config.toml
hidden_size = 768
intermediate_size = 2048
vocab_size = 32000
init_std_up = 0.0279
max_grad_norm = 1.0
schedule = "wsd"
decay_shape = "linear"
batch_tokens = 131072
dataset = "wikipedia_en"
Each number is 128 + 24 x the weight over its row's rms, rounded and kept within 0 to 255. Layers, rows and columns count from 0. The size above them is the row's rms in percent of the matrix's.

# layer 5 MLP down (transposed), 2048x768, rms 0.0246, rows 1668-1677, columns 384-431
size [100  99  97  95 100  99  97  97 101 104]
[[139 132 113 162 130 129 147 135 109  97 117 158 151 117 139 153 116 126  69 152  88 107 123  95 139 120 181 126 195 121 147 162 160 162 145 137 112 142 122 168 136 111 112 103 100 148 125 150]
 [ 84 115  68 113 168 113  98 117  92 114 143 176 145 179 154 133 106  64 119 154  97  93 154 106  80 122 105 128 130 159 156 101  96 145 120 113  78 118 112 150 122 117  99 104 111 122 127 149]
 [138 138 124  91 174 132 101 116 123 116 152 134 161 118 171 143 133 166 161 138 131 138 102 128  82 145 106 122 148 126 143 146 125 103  95 135  99 107 123  77  88 162  86 129 126 117 135 171]
 [130 114 135 103 113 117 148 124 135 142  87 153 120  69 120 121 130 180 135 105  86 131 140 140 159 142 152 142  86 117 111 127  95 144 125 134 103 127 142 143 168 140 177 129 142 136 170 113]
 [134 126 131 125 124 139 115  88 142 161 121 150 118 155 136 200 144 133 147 121 107 135 133 128 123 136 128  87 104 123 112 171 127 124 149 132 129 113 129 119 129 165 129 153 106 192 104 133]
 [123 114 158 134 129  91  90 101 122 116 128 169 145 137  85 114 137 140  95 122 147 115 120 150 131 135 108 125 109 105 123 115 138 133 148 137 125 122 156  81 158 112 182 123 120 150 157 104]
 [101 133 138 121 117 146 106 109 163 157 106 150 129 138 119 151 118 138 139 146 159 128 140 126 153 116 188 170 109 143 147 173 167 144 117 131 139 129 156 153 133  90  99 133 115 111 107 139]
 [ 95 119 107 124 145  75 113  79 129 124  81  96 131 112  79 124 132 134 140 121 148 148 101 112 157 127 115 102 114  97 174 104 136 124 107 138 111 132  99 140 121 137 152  96 114 149 147 100]
 [115 171 133 102  82 126 189 163 113 146 164  96 135 106 121 147 152 138 147 162  84 117 122 114  78 126 124 127 144 142 158 130 120 126 143 121 144 115 136  97 145 124 115 148 113 126 116 125]
 [137 105 151 113 114 119  90 141 134 137 133 130 143 169 143 117 138  94 140 150 101  80 161 120 138 150 111  93 128  83 122 143 124 147 107 130 165 114 135 104 126 122  75 137 119 125 147 115]]
# layer 5 MLP gate, 2048x768, rms 0.0304, rows 1669-1677, columns 384-431
size [ 99  99  87  98 103  94  99 105 105]
[[116 143 156 118 136  66  90 170 159  89 122 154  77 106 136 121 115  87 125 176 107 129  77 133 160 127 109 158 119  95 126  85 125 120  96 139 167 112 163 151  52 138 147 138 109 171  79 133]
 [123  92  99 142 127 114 116  77 131  95 117 135 185 136 130 159  57 111 155 165 136 155 141  87 113 161 140 133 140 153 170 166  99 141 131 149 149 138 100 152 118 142 131 123 151 143 105 163]
 [120 117 111 142  89 128 153 149 105  87  98  75 103 149 121 127  85 157  84  92  86 107 145 139 111 123 112 132 132 121 144 119 142  83 153 124 120 100 149 129 100 182 126 133  93 126 160 114]
 [107 120 157  96 160 104 116 126 174  96 146 118 128 104 117 119 146 109 173 128 148 146 137 162 123 155  93 112 136 181  95 145 153 129  93 169 154 145  93 126 122 118 137 135 116 165 109 108]
 [127 134 115 116 107 134 103 150 141 136 152  91 130 107 131 140 129 131 116 156 187 137 130 110 108 126 110 132 114 160 162 108 131 132 120 143 126 118 103 159 138  94  95 143 170 182 103  82]
 [133  98 145 110  96 166 137 115 112 172 167 131 106 174 122 177 104 119  92 131 151 166  91 122 101 108 108 128 152 157 103 119  67 129  93 119 102 115 122 129 133 177 140 141 125 135 121 150]
 [134  97 142 103 130 104 139 103 156 152 107 138 139 134 143 130 116 135 195 136 125 133  89 118 110 133 110 131 121 127  82 164 103  93 154  82 135 127 135 104 112 171  86 124 135 151  87 140]
 [105 125 144 129 175 115  98 104  97 160  98 127 140 139 155  91 116 148 122 131 117 131 118 120 117 138 152 174 109 152 148 149 151 119  95 132 195 109 134 112 131 120 110 153 180 122 111 133]
 [160 106 117 124 143 129 115 108 139  96 128  83  93 147  85 132 139 153 144 134 131 126 127 164 122 152  93 151 138 119 146 132 132 136 132 144 139  91 109 100 109 110 116 105 124 148 102 175]]
# layer 5 MLP up, 2048x768, rms 0.0292, rows 1669-1677, columns 384-431
size [ 97  98  93  98 100  95  98 101 103]
[[110 157 149 123  90 169 117 131 146 133 151 133 122 134 135 146 107 132 107  80 133 185 136  93 112  94 110 200 111 138 121  99  86 129 134 116 140 103 116 135 142 101 129 142 162 116 133 129]
 [177  91 151 147  97 135  92 153 142 130 172 130 145 119 145 140 108 157 124 139 158  66 117 147  97 152 108  74 131 120 112 106 128 100 156 150 109 165 114  74 151 132 158 115 128 134 117 121]
 [117 137 150 142 166 150 152  81 116 132 157 118 217 128 151 106  42  96 135 122 133 156 119  71 121 110 101 138 141 117  96 117 131 120 138 101 145 122 118 115 133 118  97  84 104 145 153 121]
 [153 127 168 106  77 119 118 110 113 127 127 147 148 136 145 167 111 171  97 110 140 125  90 103 136 141 151 138 148 117 136 103 114 151 116 126 105  99 137 113 110 114  87 125 164 129  86 122]
 [145 123 131 175 120 138 142 143 151 104 135 130 107 128 150 135  83 166 180 120 135 125  70 176 120 147 120 158  99 144 131 123 158 107 127 113 159  96 148 119 109 164 125 101 154 164 124 130]
 [130 117 131 133 126 126 109 129 144 130 149 155 128 131 126 114  82 174 121 128 126 159 105 104  87 102 126 119  84 181 138 140 122 135 121 142 111 138 145 123 145 142 121 111 138 111 147 125]
 [118 169 125  82  94 129 148 149 139  95 106 175 117 125 129 133 102 110 133 138 113 113 101 150  98 138 115 115 110 101 159  92 111 105 127 116 114 165 108 148 128 143  97 127 120  95 109 170]
 [137 151 145 125 119  64 166 113  83 107  83  95 124 140 130 153  91 123 153 135 131 141 118 136 154 107 130 104 140 181 135 110 102 118  94  84 157 131 136 117 128 149 114 117 133 109 105 180]
 [ 94 164  74 124 137 145 147 147 113 133 129 115 115  80 109  95 128 129 126 126 112 157 145 118 159 115 124 107 122 108 155 137 126 142 164 126  97 124 147 116  91  80 151 140 144 112 115 132]]